Weights of a small GPT-style language model, trained from scratch on English Wikipedia: 12.1M parameters, a variant of Adam for these matrices.
Each number is 500 + 50 x the weight over its row's rms, rounded and kept within 0 to 999. Layers, rows and columns count from 0. Numbers have three digits each. The size before them is the row's rms in percent of the matrix's.

# layer 2 MLP up, 1024x256, rms 0.0628, rows 201-255, columns 0-127
111:458525467519539472561523532416440536534464565460470441472590444553494440427477461489358529565407564504571468528397480410433527425505469454466445439440560532394501540539542555485437491357457521505594558468409482421458567576498488491507438403518512520447529481478513452622550491497527571544461514458555560474528519456495522553486486467575379444484514489487477513517498444461431524530558
080:539571517482394594516501509473501483454570494474471407355580452509506538559508475582471621519489581498561470559459505492514491504494454462467465471435538545499472427573617578465512501624527526586470442518522515464454592565529529474516450531555501498531426510507496568548516548448481559587543496537503504551586514546524462495594458474499535502573459492541509448515600492596523555510530
108:526487536487475497530509535481512467546504446454462521466560554535496586458488490543627390505524511428476528458569509521479565503469422590514527571456462550455607512551497522588478541505553559555460492469507487508479549519514549566506427369485496550481531451506563499432546407471464501530558459519465509377522501476505451533522460516508409522477497542490525576524464518448479517563519
108:533431540502483502508517534579501559443430508449431445538515510517499598554401484445538525501550487459556491552505497486451476426496535421476551466496426586461580519533535330454527413510535506486552485517432454501517559529448553512530514429444503487515513521459572427472579491506541444554556611389429573488507515485539535447498416511442519548517479494429525441500579523512570584472515
114:573456494567491507490514508462462431441551508486464485417522486437472417569526420472537516538528553503447597466549530541545542576533487487575469575480520506490546517538476500515517514475548515555579607504523483480434456542522444528526442508472469412565527577456629551469637544570457392443549484519625469485510523542542521520479501506497462475496553466476537535467457517520375498479482
103:540430514425491556399515581561514587516534561438474473447494480494486499516388422525508495491497520407488536476485492491574489500503497526510533501423485471532552482521599494510474500459497453525478563561576453547467432425464528600488456473389407366434551577494436571550532522463533564487576492537516463481451457476519467528623501499520490552584530567505511514477572510461457488546509
092:543475462490570496527525505596485454460538522471533562513487517508416516510540495464465570585546502412579527538526537453493510443555483535453516548460501497555452490499501369531448443553414491534508539561507544427426549546516539492500518511452538457464544468468569499469570588512491531513446494496528551483597509450530522400503475519469483629475518468572565390561499521468482568492496
106:541461437518469575468587508474505505496502443479526522455476508582448575570574495495426422569550456496520520486508463424400614414506443511516489510472508519577543539486533521475525463448442486515515507557537492492547487455485534520451450487375435530484458556459579575430501468471543557545431536522526500456511530578505457426555523611518529536577536515544524467489435603437492502514623
113:527467447552483497517542566507589430537410504434423575446487568535471515617564519524502531480565424518506494403548451464381503463535428533570622467532466584501468500528455492401523528411473508486528473467433500505525570449433529535498498440498451457444521546507565482413472453428444525458425482437473554515498538568549519456473396611481410499569411512510503506518535502428514467514558
101:505459498603503486523522531478653408525503459468508526486502584555507473582510461480431448499532393622463444535457523403455565397502484538505436516404529502451585524536429483412491482427543517542526494527550496475445580538463467490493498592517523477506566530503399486554518508543392580422510494501526543512455515460557526495575538469483487483445584464445567488537527543418557509531486
095:509470425462551550531551491389558533461566502486483514497517556494475418483531455585496584507470528536494513419570550473463420473502428423440458498497576599565494497516566537586560478439420531531542494545490563475529439548472559498474463385576433540323402526426457614499590600395539526477472523471551495420520509490344503444510517480465499582647496430562547543482467597474579509548532
125:507446503540497457514539551660462455579513500450443541458473522532523554475463485569568496486471510547536513479504480466512488604480473449458416525501453535430531431532491398543492450484538458537465475535455475526490515510515526567580472410448504566483511504440485560522569444443553488497552517482506496511509531501577535520454575512503451454434554541451488518616588547554575531513499
083:506542474449530484542548549498534471471556519453464459512543554579556571419451460538520517619529491466661483450565482469437525555539404501515521479444373551587519539496408579417572517429495480511503596504464472427508451545549531572550468517567427382425466564497497406471502524490499567483398539470481550509584451510490560541404505497519536519516525596529581539504480560540585548450529
104:453493488630501539492503517508450541444524424451487492432510604542541527465438417499474572597493531463459581470521526411489498485412420521516495510510506544513446551515457481498537551598444459510511530566454542464534439504498472508590479465486473471542541524545523607481535512554516587597512459416537542575540516409543499462412559525537453407536504571663542543517556479523407568487460
091:491463514509476403481500527493530613525490442475456474454501485477537485437448470518467515627503456481470503525322540448518487506422475507437418437452454467586562536519675465492509471440500540499515551461474557530495457501498601550477469554516468538525572418553477467552463522601479411505517431504498522492487579458541488490562445513583442482380545612458536486502566550533571502515473
112:592478486439546490500470552651534495565420412442446387453365465533489524540600475536516443484467440505425389587407444512412488492473518520492493539397460489468515463509527487526489527317509446570444494530528520480525537531500557464513465486557546530542540543428540498469508417558511455466547448465481495489432543483420524425459444463443537432481474529458541564558503461536502578460498
094:442489470473562537507621502541554502384464601477517481557547481595433498556507471514545407617503468628530531498441469431443591433547534537519447482425464437538540497469532423594460442491451487589577500529524531520514563468448535481530428529506493528475516495445496547506524513494479500529447569455538532441426474482518443488396610509485517421512610477466518468476435576560580546435538
115:444472481435508492557483557427515536492504548465512477461430526383406596506427443534560487490556563436528513513421491462466568572421492479554560537358463565603583475529437447485490539505511443507495501548510541512568594575445496654513507434529497556540558476469488465517538478455558509510481523606463537534529567448532536428459576467427441559453576518523483513580533520528515533451501
108:421467479453481437530572547510504592542534551466476577415637467571494527607444469520553516482551483544552489482465425438443507539469474550533471420470424450568555552549476508522510411508562515570542518541475499519554490503431436537472441405505471503608515549505512511557459501415547591613500447435480541495438508467510495547634379461499465501579559591400442550530568555463390567522519
111:559484475609538479512525533476527508499483461450447510466455427514550527577518447490445528557422483523516538445451497453527437532448506485596479484485520542468524490513468563495447445538454490505665522494444527509538483600447529564467496463510439476527434515521501530465502551396562560446520445396536527496538513497536495493465597586506563525567471424473477510476509481445492577482600
089:545447501480545539559430557509464503515452423447471529468499469475503528543455466450582532488391508457524425446564491456421416550525560456550415611489567481490525506484561428556518506433521506511518494444544545475493508538524522613487487503446394497503501465569566532471476476500495411487494376466623544400460569496552556563537598542423471600385537472563529486527542488543584553445454
116:503426465554468531429542540543456576489467521445450591452506506479482509584428450437578539466510591488483571501468464463604527457450497515443523514506510590513580497539537406416413517517505489574486582550527496507485530492497561552576451517463469493534607595435424539559578516530447536521521436583521495515500522446475480485551544582519439524474522441409459470579539452501528481555496
097:537501517556523529510525485467508493496463509437503385483514536522583445487556514523441523544436443493527510441508470397511505519561510489482543411474449481519471589508500424524427497597517452592442527564443552481501510528488463476532502569496482488486494474504654568472454534490549560525450506495530521495505449429615476448475417562529495627601503488484530557505596504538543467473520
108:658506508433506505405477509487662569610537470423452440456557425477504508437535499601572504443592432597486567486496550475491544462458468628499477563491436582463467523532437611465537477472570581544513476510481508485509523531459472527554471636513503465493511494461564473420574529520454486504595534584553534394461502508424444468510444466453561518528525551473494568550459541538510477572516
105:493481489497472388478504508445550537536514408473490468458474424553499437506471456520567524506561450544434465466464431496420475543443536535482439585416549474554514428521516465544557467436449483554504441575517544505395575513481467532504467562488478471581529522417402554517526447461611504427468448442539539511493459550492467496581524471514473459391544634465576446558509624400551493562492
091:477461521553568530476541537516548496487448471472521535471404465524536543538522470533536545406482515512573519434478563442475478568571467508516500505490534522547427539501509522497545447522456552513509552514452493457529426485486490526533477492490479506425475477512473520421526436439665601482413469492430577468442546565476579510499411535483502545555405517532486452539511475579487570452508
111:466433531509451525539491512458408539617557581461502478475521515496481556484527522521509437494619455570526478477505469455453526517446469571450525496564455565527547481548587493483509488567511441569558525553465544515493544480518632571505455428519515456501544476478519429385515455572447465570508493452485452568495546490409469488460426591576497514485595563487596580534562419574478580478505
094:485479508514507411463546511445472505488628529503461443519538515496484492540503507554495465551490465517489519452491482505468507488571449539502481560486503534405503470510475477544500458418477466525513453359420470481427461509470483613464479480501412602420485521456503432434532465554429546553413470413459555505490571522504519546453447486528464541463586504427502323481506420566455487593453
121:593456454575541526458455570582461549568412366475488517441494504527528514474564436476498520615514520526475469416489474454529480507459484513533502548527593518593537477519471495557512450422420547518542533486409539517474461544455548494509514497436468545436514611436509471422524519469534467431454520443487509391506533514425445502559542496489400444459461532529478536483599467468498566541533
079:465455505495461414432569541520567632532590524488508451411538447559497472471485451511468533543528527564515504533455556434527462561580619499547514457469460483428502593553484508488526551478491519610515539522538468500410509468468477458459493491491493484604559528448489586469532587539473481428534441505527463410532496569517520490503478413474510510467552430501446513479514537472470489506484
092:512503483486470476477548530460531449551527456409433426480602503613484495494497537461433516556459547589473459559423469438448488483528565358541457474484437444548464527543466565466542526517527472526551491489422498500458506501533454498550481490549523454492487446537546485573504478433489514497387559537618540528617541556509541517496508542401436444578370427537439542460597511551527495597589
115:504505461492446471552531606527488514472488435458461473447462456497487551439471451424559456529571582403543587507513481460518477489519487471452620475489466475507619532536535509580453547509508569489531513592511520476496520532466451529519436580425462401586503550512453545461452487472417504483448530447582533539460491455557424503551532461546493485577569485396491454506512387516449525501425
100:445491421712472331428400578466479534518441538507509395445456533518487465461584498446462521481497507441498513465473484470545472566520493514491543512495543496533567520492501539536556506559498461515553462529523543418499534607528492548517486535453484470476490587513565493508492463405494478455455522456477550490479590520555488566529552523578481441541479535563458500542614486560463508499542
098:439495530500507391500482588584461485607525569494488481486473448441510563479503481424522400559574482484533417460434418485517518462503507418389498442441477563510546593494508485538457517475476408528576556523480582494510565593443465499479469481416480592513512549536607521472426475481500521518414459381465552593465581440554520558590491507547415438484499550529489533492527435479423518443490
110:433431425524478541556428518443559447485500518490482502483459498557520529471615484509440575550522506537527532474562497495463459511510542539499556431473536499446523587524482433547468448519533536514679573493395512521539520558525568530461458495484481504434505499514556598539526457513512549419390547445507511516453570584527575454553422525502464541623515485528492513511601521467420527365517
095:457499506504462542467558524462479555473424491455422468415527495553466474528575470536528504492588605569497487536482507405456479572388472518387578564505640506562521456517634537538485442539471521590439501524429503522458540525451471534485489449571459565450575435622487477515529559535459497533547414511499502510587517467416540485475467575531477504555454483519516523403549464507414561539515
098:408551478487460446465475546464502503559501534466431553453439405542469491502518507482516463499561402464529513418554489529544565445420436514528358565471508465544424566525507490487560392469501454559534473559536482498491542491477606517407455539504547424537508546440450505503457436537518510545493425458434525426484525475551393526514540533536515543395480590496519522584364467408508584483472
112:501495462506531383534452511598466517564457457447515456423495511463520487504501473480576543524455444546450392561475444431445521508547470478506511588438495559515541418511433504433535518462482455539395452521592527486443592489567458502445501518470521568558537570455555479448475462527495531493426630562493539490456464543454462463553470385484468494413491468527463500578565493449482530439524
090:445485516497538533446483523526541543536409459486478461472373518500476557526542456466504586563535493495518528449513485475487511491607460544517533508467540499538410470499512482462541496431431488488522426467532463413534510471442506448412484538499579478537532571528445540462492413638472558605473487461466571521471544478626588433461488556471491429446538548552529459562504507533534499457483
094:509483501521503561486612502389443600535516498486447492494535518531456515545438516626549541514505572527494517488482493465567470466533487467446508492535451528558544561563392587505572445524513475536403604628500459519468481536516506505464493495571509476437490501490520555568560506469488558442522475506572461519423586499456485543513459511519540488601408581486501499528602518465520507453556
095:470466487556495562469492529514449469545435539438495392555443416447463537446508458444532463545523413421552489526467459458427625540584565452525564504496512462460482557495537512434542430463546479520514532529505451493534547550428563578461462483420401572537551514423507477437409456568560505512416491515484631490427602511491446532456475555527429498500534557436456493561553481437579567508505
099:596500440538457461522547480450515539548484545517473500425496488447605433450458506476438523538494402483495439499438483469484446471494544500496449527442481475556410548520521442515584535491548439548534513556453517500493548458520468547432460496495444483472481466527591509496491455453553495436449485474469550611429536482536569581551525490537377469499544609573520501532527492533493501525588
088:392429518511542543496519491453543445516507490464481473501450478483482559549509512533530513536533553495658440493440499439391595497563518554530456440502398520501557562495452514441525502444494411515546417495478452462591485537524470459549505424549388484599525496522476420428511482559551523538336632540457527397500585567509601513496432576498436450560564503472506481538530529477496530559522
087:500487505516510423506433527641590422565481411488534479460530518556480499546491447517457498492465443544477428503459516475439420449572466473558517501460490559607410513483502473548573481496530525544510477507472523436538592580463459620486485513502474491556526520588553479439533566428551516488400528456481549520494465530499494509466437533520453358504458488599522495481612539462462529559532
099:534491556479491596372467546597440457509475410461453442494451564495467565452538473495550466529578495568547486572430461482482559486445430508464463502463476513533592476527591545502654492422448541536494463519470512444477532511515516539526450502485473490600515488491576463418507559474504517489445407562490546497567531579507455513472533496383510512403558533532473444466516506566535514541455
105:587495427510405490502521543519436561504454459417505600390598521526571569487518494460581577512487615490457457466551571438536508491478405508506506577486567552438520498539485580441509544497430470467490463472475441492488453405508457505537448370466501500511491493451455591529583570467464537481517485499467523411484453505452508550487460477456433565522507586522537478460524537514525513562470
086:507458476475471537457569499424372519388509509483434478498529493489482506445474534442558495597437475467542528451412474493532453521469475545537592480520448486508443546499497489370508466520377503482496576545520479464504501472449491566543478511460463419513494510533479459398506425492429528486599510534535584523461500519549519536483462500446524411534519536516584485506448546489470525465444
097:467396520373502418521577482503540545495516480433522576439656513494502528469412494448463608511425511522540559493525532495410473545470459520573442462477498488480459536538531558560432431432441536528498597426521494547480510455503579597420494492590496482515462540576533468411478512590497533484514442587559524447492479496501536516557477478484458526493571562536492562444504602538517527506491
095:478499468606528450445405522520519528538447523466451477480463513543409511543539442534466525513551566533568371513440465474509613486486469433552631467502513496458551467466475521549539560565439487515484427463451445428521543469428413557435458515503485479604541593492519564474463513509499551478453533474529495458580560527476556497457436538449399466521468442505476515535484427433439535452528
103:530478470635474475424361521516489533580539444476468497465478571442520554555498436496453590462389518523423472459440467480501415431464469614496488542489506527561487495508458537507535547562501452555466550465503497521459537491413525559528453479499490509556528520530548581476517425488525566498491525478554460510530576478529531581481519473448465400561475540449488496552644512563471463495525
100:474440427477507401413480518562508490513473481454473435499466493581538506521498495558424561510463591463524500476464484535461452585477408570555499516540550582473402522533588548492437451438526466487487575467530529468415516464442514525589494447477513446416470569508501554520584533488500508522528499576434510573571562543570515580571546447555525487500517413572531472583518579487546558387567
087:607467470537594443534439519595498556516476537482464467452451422472535513555475488599417496511524458478539598551399567407395438514479488398485449469409499553497618461479440446420488497530419522528475560512442533526466545501492436498503479472515458500495515482373508489549492509612438496452515649551544542467548539476428456560447583545480490453479561528508604481529521500504490528515472
093:524409456512502475502529481514509495374536558503475594473511415507497523455531493472439544556480542580586487517484475481434521497421483446567580500487451518526423528508434475484542418501405422508508490480480521405539488521569542522454411555521442596435415473461559435498468518540612546520447567426502564486455546487438471419518521480516514491500521558622507460579482475523474543461515
096:554498466543462454540510479413532506513519498518540541445478454519552397494511477475472501554538524477520460472419476477499514556432516515562440524436467442563529537533483470509531444452462511516471441568558486466497447471482508506525471541474499438445494571449557583532520535410573458487419496465576491429481589462541547528471567377506448520436551610388507471568496541552462553393520
086:577389433454412467493513489520402552575538541418448535451517483492514461553511443576436503466543475646472520485416481433540414567492481570529477541515527524439521403551460423546496487563542483548524444468463566531550532422514483480477476438444496470510499503505555466495493478584465551444532452471580511563439570450438538501549479506584507497524473466429527576457490433526493539530494
# layer 2 MLP down (transposed), 1024x256, rms 0.0565, rows 201-254, columns 0-127
111:504415489488528499398507462419515400530455450530488503431552591426415598595555457496531488468518509418506526492521517506572518523396551403492484485576550476559471486487481566482526514506516494507521447542534590611578481545477511508529492474573457464595409500453459504536522452454483413487464525533554414473535508505557548365529424495447513545516515540466443455553478602566530493478518
083:401456464478408533484546419574497472461473525442486511478521538519523515434560556475448416535436549490560535558562497397466520549512606490426437545562497455462522494463429464511461519588486628575548458351444417564540554442535542532475517503485552443567486466523597485500541555565527487506526546520490502500512492491492419595463437497430507378460571509471491455469470474530504516574450
109:463495405514476583480562509493517535481444483449503437476507464478473532584403500512445399508477500433520401466540540543509515519470548589550503504471567442527450598494566467437461522490532449452534496488549439525445438567440525504513414403529490411450542590546483402518489491543523466520353503596552494473441495458519490479452512466424487502518587508584430555570515610471488523505532
109:431550446475450423571513467444466400429443490446528487444517470495423490528557511496554550609508437454499419555529456484480535521533585549431510585470463514491410558611544486513543435490494457533436469483488452448512477512433515477510493462457520423447481439475450583461456455483558465593488486583511515558566492520499572470475398429505523468516522407462473523556464430508479435391526
112:437563541560464544531560546545531473475457480515557503419449510550555545464443606424384488577507498521544459444439582549483599537521420457412553520477473605497511586455467419497456504549539494543546463547489519541445529548498477602528518556421447464489458601565495482465486574466469541505526577489528460482515567390534443451482454413551536492492525470494548490480373486499523513623513
104:502447559468516471411525452478518616504486404536483520545505472492508474461599572432524431499555457491513462494496505464520477536497569464421432432505488432498555467456528546427398520523405483549492514516618477516385520542477404454444524471502494487537473534502555525553541501509520533579561500520477503400515528567449481469459492575448347517475508575529599489536541462548521564435429
091:458571454510615455493465534433422469508454465544543404567501527440518518503498693478462506414532438479452480580510662566531536555589506542524456427505502587558513449279546572457486560528505529479518520561500465472510510533501429538560517543504510422510575493465453482486586582535466553531476499546455459467588424518498515489530529432502496557443536554495514500470473493509494498540416
118:517502586439509547495503499545464385588469486486602397582535477549490554504561524533522494547467416533477449529464507492517525558616546515470415518442466508595439469224530434455499439490498560489491500421503545491569559521464574550504440499511500401518599460512576459470540502613484510513429524351548486470471546571468469472465496527500520550424554486465549557444567462532561519582540
121:515453508489524441475526425542525525465510556587538491521473493470577493505499536536425404519565509517528439595495464474540570580415545460520558481459481452452513524364489510525509522468422331540529615548481534583514538491519521578445626541434411532492520481496496522517521505490537560464513472542513440485583488375543535520469528528460558459455428503472459504528465466475418470511476
094:512587488480500486576561492418481493469459514547552422546532473367596498394531569528552495617552464520500486487452532504532486460571510469526532507533448445470583503411536474547492539553516671503454547478522529502497545560414573549543502496507387455534430471475385414487460491516428475469466496445511556498544549543476433528458510526486579560512485474444442498481502407464433420566481
088:454663498494561423538435471531567453553542578558477466473527506445614535526550550486644430500585524460446512456439595571501461551498524455503505494555493458466437503398506500528513476470623543489474462496537507518528486528483515532544489548545488514555526609519524454428563487505408516488488525477548527487505535537501559497547541365616533436549485532531570515500494441441471480528476
118:491490494426458506569460439530508440520608532492542510501562504546468506573491531580487507598519533501481475577481465554554537516608546508496490453535519484453596471496510480470494400491490676511484488543457559429474430449517424483550496528425506559492511489481478487586558553564535503522496489440506486541464427490459459561510556578479489530561361548464455544510455482458467460537418
085:520515519475568569435561441489478494528510501509629403550489434472488544528519510568467554539531497523499549504459519497528566467541569576444558461525493514442445517179521516490515472616434441466498472579516413548406549467523510456473590524437608508549491498511419448390426432467585567469500499491466501486464470516527494468529504549555511461497582461430499483533599524503495516525424
101:465581396488509594455533458485425421458565495520510430512539474542566456437531508464455480590557452417500462536423482524503428513556541525509476446490552434439490390429530564566553489464459576476441479510547432422431456484381480491598501539536593465487483444484523583479502523544487510542516493492522495563442489559471507534548534527443610538482531446406540531476546632523508509470509
092:470457410539537433560483477417516515511444557511506570463439443432500450518421537594424533540433507470555499413504540519544512488529539541429546553502516407470520579567557537457600467478521493427424579476517420425557507570583479554445471513500539484487602480540454376483570589568499451476460463516433561506442426501464475507536515438508532474479412549570436590458398440537481524502484
121:486447492476527551541467471557574507418497515573466496495480517547600535522463404445497517482523600486588486533462515561512455510398425498551403549446504465475597509568535543525402452522522476504529550492432527503532434533409434498553492521507519474466497516481577578551455422507503509382503484511495549517543545449494481477499498507512405541531432511586479475461522507460502522481556
099:545532519440697485497538546484493473477486559509503515548504411483505553450548517496496460429488479480394455510488687578539396524431529545455435492501442462511543531222495506491519507546489573427511538427468515452466451445488474552482518463500539449545496467430427556471519539519522599474440459478537443491501481550458530505461539473443416500500457446518538541504519527469496520532572
121:519548499501570434611449544481505431510529357487454456470508455456478576491517564531469521479404490517489537533454540458585612507424551502548489452479452480567395618477516499398594529492593522517429482503537573530467473470519481534566565469514520497550524442502460589541437506514519472463445562444452518514477557493331495552400420475481532501480504612435498505448540503550506487401519
105:458560528493451577556474494534470560534512484555425495516485405545470533581508483472493483473478372508507490442515478545455460589457546570495386592557536467531477510368500537494491508592486478490546623593500485503569532460460486632427493595481564456544516443432482526453485472553487488466429458455517549524470524502374548549523427458413596486495519484510602557515558521487511469523512
106:503482528466486503607504397478508525582493541545516586532489540575500488434517532571613599562629536503589505627502403527451445455578385468562474455449410524490482486509449571560555505530584492520539597479467417432482520520469455475469447511478556540504592476449546424537455531499534511474456492544518465489568511437516448538494500529490484500487543577442532479421534510475372441559513
087:466398451456541473499541542510509499545537487502504461494511550494560480484456368550504549530483439515580487426442569533509513595416448537550494473518501483536587556609540542554496398599455521614551566568463501540487592513487495483518549538473525613447530489516449547556401467550447533500516508517460458501444532513501534509528443543552468493466449387494520485532515560453457539514512
123:506531571466535560566539538557517509503486525543482549486608532528542396574510580470639544453422432438520535433594497536536504525454507538433535533490568534484434544477580483482495446500448458472542473467499459485483464669506497473481626567458473520486488514563553512521486557565535535487467494482462446546419517442390515520401547498443481514446583525526569507506443545541451463453499
091:416545449479470525485479445485522463521466558530581437440429473507523476527328524471491522551579533493507499468494563577557532563517414504464466513526535481536497489419528497396513521510523499385536469490588404523529432463476582568454506443423592412486433453470465417516495571548481383497487478521542550503497451581458592563462546444553418470474588497494604463501465555422526567558409
111:431544501530604548502465493487429488582507462481584579497462544429523568538514602452544536481468532430459392490527468485452478596471530533534497377573465423666460460459475493482487412493491458466465515499502541502532499576507485469500489627420493468510532510606507545501513470535516564431448429514454505474435398531577516467489466431527474476474490587409530456553537516423552448465443
097:511544579469453433563316499481578458408539471518495493418461544421483495419509497477616560377462575545521530427545490534512508400483534564472480512575548360508475405498409501519573510419508500470572528573490505488508457549483465488485498588522460471540455512451478498507542453510448522501477474535508528609571440459576481451519462430455532487470498601528570486515563491506419493510411
079:492567442470478540480502490519590527509576472528413502433544442464483485495460478545536493582516418470511470575560536448510516536390487555463436495477495475510528463547565508514568522488564444512528517559468541589485571465481579426472598525469515548443531441527461551553381531531429473501549538523526380543620467525493492539469540505507442479489536468505521549436522564434484507469587
111:414431582554483555514447509572476401478491420404550544513480485529440483497516476490538606447500506469513525579450539461508476511452558546585479453508498452523488425460475503490489477562425424481551519654532488488561499495516546486538530451440521466576480508485555424504561516545496568485520543576525518495496514456530518465590506545569477518488428493529444495492406440548531497599438
077:505555454536554570447529515480484501562415472515569494537558461486467530616466526470435386342497471459532452550525571509562490488397488505401476445553507495581517461348399533498478440616626531435564501509539424474507543397548512368533554536420448458518530427530471538519462496539521492424542516545485449526542599498533510486453556494518478464516444530560520473463461498545447471489497
127:459534510467455499578417556596537524488505579547453543503478541468572382520469510588487465477467506518489516465417496477492616515481463457537490517535440463480513399547486542494451481426495546582445430439435476545497521484492527434472560569402544613531469467444408532476574554451400461556595521475499531511495381556481567537549509550519519531456493455440506503510468505395493517498580
094:549474455537561453426511507520463474522594515594542521546468399517475458607471559509475547461580494507489521387512442473565482520551490516509453507491437580448433560419540485530488418529534423515554544433496531566441566549499540474513495492580501565544525436538527531372538433534585479570444517509524504447424599621434412489570490582568482496501550416465472611492467473507501568517480
092:493598571482515513524504480496513556478510457578520552536454382459595488522492517560539577435478528485537530526530624505575462475559456553424485528483546482495554509434523525493551353483571512520491610503520402457456460506492446423508449554487392526495497522546433529477536452502485431464547418497415516418310483511470525481512497562555518620533486574543453421522478505451486555492535
116:462489466439447537531565453415464504435535500573483455512494426458459549504553466535513525510462498455577486506491500499512498411429486455556397485477504473530490498470383483440520491536478440516514501524433446470527453504421516394497575430560455559468450469459531477565434496475582569561416554446469474518471480499517429507549493481499510551521492480532507545571447452581488370497534
102:555549487445518535558499483575516461435492469492512500591441450510490605531431564525517525558487537560536436593572501545481501472535560479519491461554493549468452454566418407564449482518472467485510462495510424503526534435521511518492468457467511572459525468446526451496502494583514522476491514393374476402455507433432527478491435476482478468507353533562432571509462530377552506486517
093:547553542488482513511522469472481573536482434444488551522401530473527545477483490437439485495399537517514553492582512460529487504467435455498537497576533397565483486520474515531488457512525527508487577469560590469419499491542501409535455376530518505562517496552493460444437456437430448439547467487442404501499513474426540476442452512523499519531415549539473449513457541602447525469486
110:508393454492486518510513423487566510555543521459450501596543520514586483410481517442498495479534536537496519456468437493501542471557450409447556573466332481547517466573515430472485513497474464445495541410496592487538557501561419529471466543373501592545451600448468496489470450516493504498606445424512427524608459570517436470494405544521391472451519494482544480473543490447462495508509
094:476480521420455558454495399454535446518473546531505539446580455426463542459449550533502557475488444413500465552471514522521460552449517490507454509492388479483492503569417423576509537532533563453414518550533450509578538512505517513461611571487506446513509527501565467489412595483498565505499418432510549556544491507522397464455600413497503500554555541535499461477464498494419552533486
102:476574501519504502479547499442463411537391447513447466427581453549481486485481563496544511528492571431532495430460521408477501457466450497448482563471487526535535522467458550628453496560401584564435518397472536509489446478476472505413562549507540471437556567524462460554408578454524388508500586542464635516474450470527450599462433514577497556560492482515529424565538548557508461482423
119:582499563562583493589454489512564557401512513588495562478497474371549456533513582433551495436512615548441509465546511549466454432398528549520333602542490512448536583556484526515515462540529527467423479518547494589540517475436487440537531487533465425570517478566513593498504496526496483411501474487440536534504579522470565551474544462507484473555456533521536483494423506471462485411536
081:556517587479477479573535541495515527498482544534530567444529538489526482509432626435614583583534454600539477501468461474551617543520500465465505585481388515504517551374494484506480603533557450526438564462508532572522545554447519571457650532527462525517471459435564499475492438451578417530513485452477489458507507498482489475489530560479556508632521491532475500516535442526464485472462
087:541456505482497450547572475446477528428566543584539552479566508565415514479591552485551445521437452462396479568486473457528499390523495449490534509515421491456553539459426637462394454485525472471496524602571566502403511587518496497498507494452503493519504535437443522511500427469480519589517483481590514530537516495491651466446500552496564551426431532575529495441563485501541544545549
088:480512436429459524560463549577568466469405508442496506467454486528495443468519501479496523492476588484450611482666605510469482445407508558477461511517511521553492531482419418492528562499390487514465480528447436483484488487491425516526463603524508436424480581515467415465469535463436440392417600556484496541501413481471465551524536577517504483475560459554532475512444530511454475474598
101:535476446480407478487468525552515484525568508513440499385485571539533572642524451447490444493479479575545477402624491399492584518437501473493561488482505508494541449425554470536493490474381452415537471452513536469594548483531497515497430465481458510541631480522587610484547538583520538451418524480496491517563496536541495443485499419565462466488526421490444504496513453503481583451492
091:541512482501587517375438373502471522473532458521555533490532492453471501431477512547458538654516525625512472420531513547500511427533514526487584537526531493498430533386553525494475428509538537490499455512557513609457534483494537431438557491466575520475457537501439458499512467442512493546504550607477427475406518450517445503472500634596553535514447494462455538517497495535421558579514
074:525524451547563564562595416499392533387469580445478452578467531432536557441505612469489520504516475485578451531500537556535614520591509509461476459561529445431496489526509421487471509481498427461495571507482383586491377484457592472487537497486481603518527419507521580515457570542468529437525510569446481487476520524505445460507490545514481497516409482470537461482465498568590464460490
096:476480476504459496437458508421460552464467584520575490553530521530513553493408529443591456423527523524553545516451492530498483482634496437462510526525452488541524526428445570515401495403577463517437472607557459517529571520483457473474511446491481585535461533555485532463473457440511494517590593542501489504442463373598448579529450517540457603625463463490594396541421437513468436492619
107:512454519541467504598420456570481568617534520513506424491471535526474528488389536552469408542528557565542459484553392485482557614554484536414520527568486497417500537543537488491497511527483589474592470487473534523516507479437466541456499461447513527485536321587475519493458499529460408460523491511381561525534459469482443526473416498482484578403421563536466601532534490469433543513453
086:556542546632407509534461476476540517532497448592620454417548443493607493451551583523524476441558534551556455533446484493582476505521483450494519525543416504523591490398543559494497455543524602540508438442605440513479461522510512370540537561567491536587480529473534545613502536495535528555488460481522404445578612502556575540503541475449532581545417566501503533335538547546500496477538
095:428553546486484578423517473492491548555586524448566506483453525461499494472437475568463535520525423393449399453412569457458518469446612563495447538492568529534485553482509615544409535631486432420486516501539447557393546487433406459606447436499482437476560508529414481612432448547463461503504510505530493438500506475566452456506538459472537560487484581447446589542510477539443534526492
101:487503547530462518507424542512546537425520531560428571444535610466486543477522567542487486495600608485556521454513432535628566496481471406540476565558456607499548443628417472454456454478465516505499480563481558486526528547495491499508447409470537478490551505415519508433557491502503534506562484422575414530493531515484497411510502511505592588567539574518545579506520481431433418451443
100:465530506526419573464586456476455544507499419462492483504526418479510584531484482574499522448534494504571573442556495546430614475549418517593438516428509486491486489516417362484487501487427573432444497417421468554422552485554542471587476542471525501459521496505468450479525507534440471556560550412508529504568531545527581525495545576525471538390503501428493462496560480490598633450480
095:597546510548497517545471415475474532564498469552478499448439440551530432476522575457513443634542479505442507492467562510424558536529560421478489500494438519469460457504490491556532549509508633546489525445427465493471550483451499475446479449498468561505501534507493457598475428339509463452417542456418510553483484442549505452503467498502486516461490554519513447638507532573525547528474
078:427630553485545450473408526530471523546533523564568560509426510482547505475447568459507564518475463500449604539537668537490471557520553426470457466524449559514497518305569493610510562497475415510593471438462502505445496562602510434523547452539512437454565435493529510592579580433485426462478502499521442553552448552490581629393632509561453544447487535505497519522433472471516443490477
107:521536501576517457455555533439461516515435452438567519478542540536547381499487507470455550508444425459467519485541514544524402464550437603527521584486544555481454506434481465480517498459553581571406538533529596505497473479522464478480496524603481414375566560499555473460575424447569549538506430403457544457466439502533540470507486541592528558502433568537506609496547565581541510325521
090:502567490546558559474433524501453458494508541573529557384414548385506437504460497524527594430491546440420613443458566395482522492498514417519574503526470521536458483481372599538512487597591426491421538556520540465524525500476430570520526571502470473508571509529554511502494467495491413574471555478495602450472479450519617568485487486478502549469414566461488451586550421377482557594592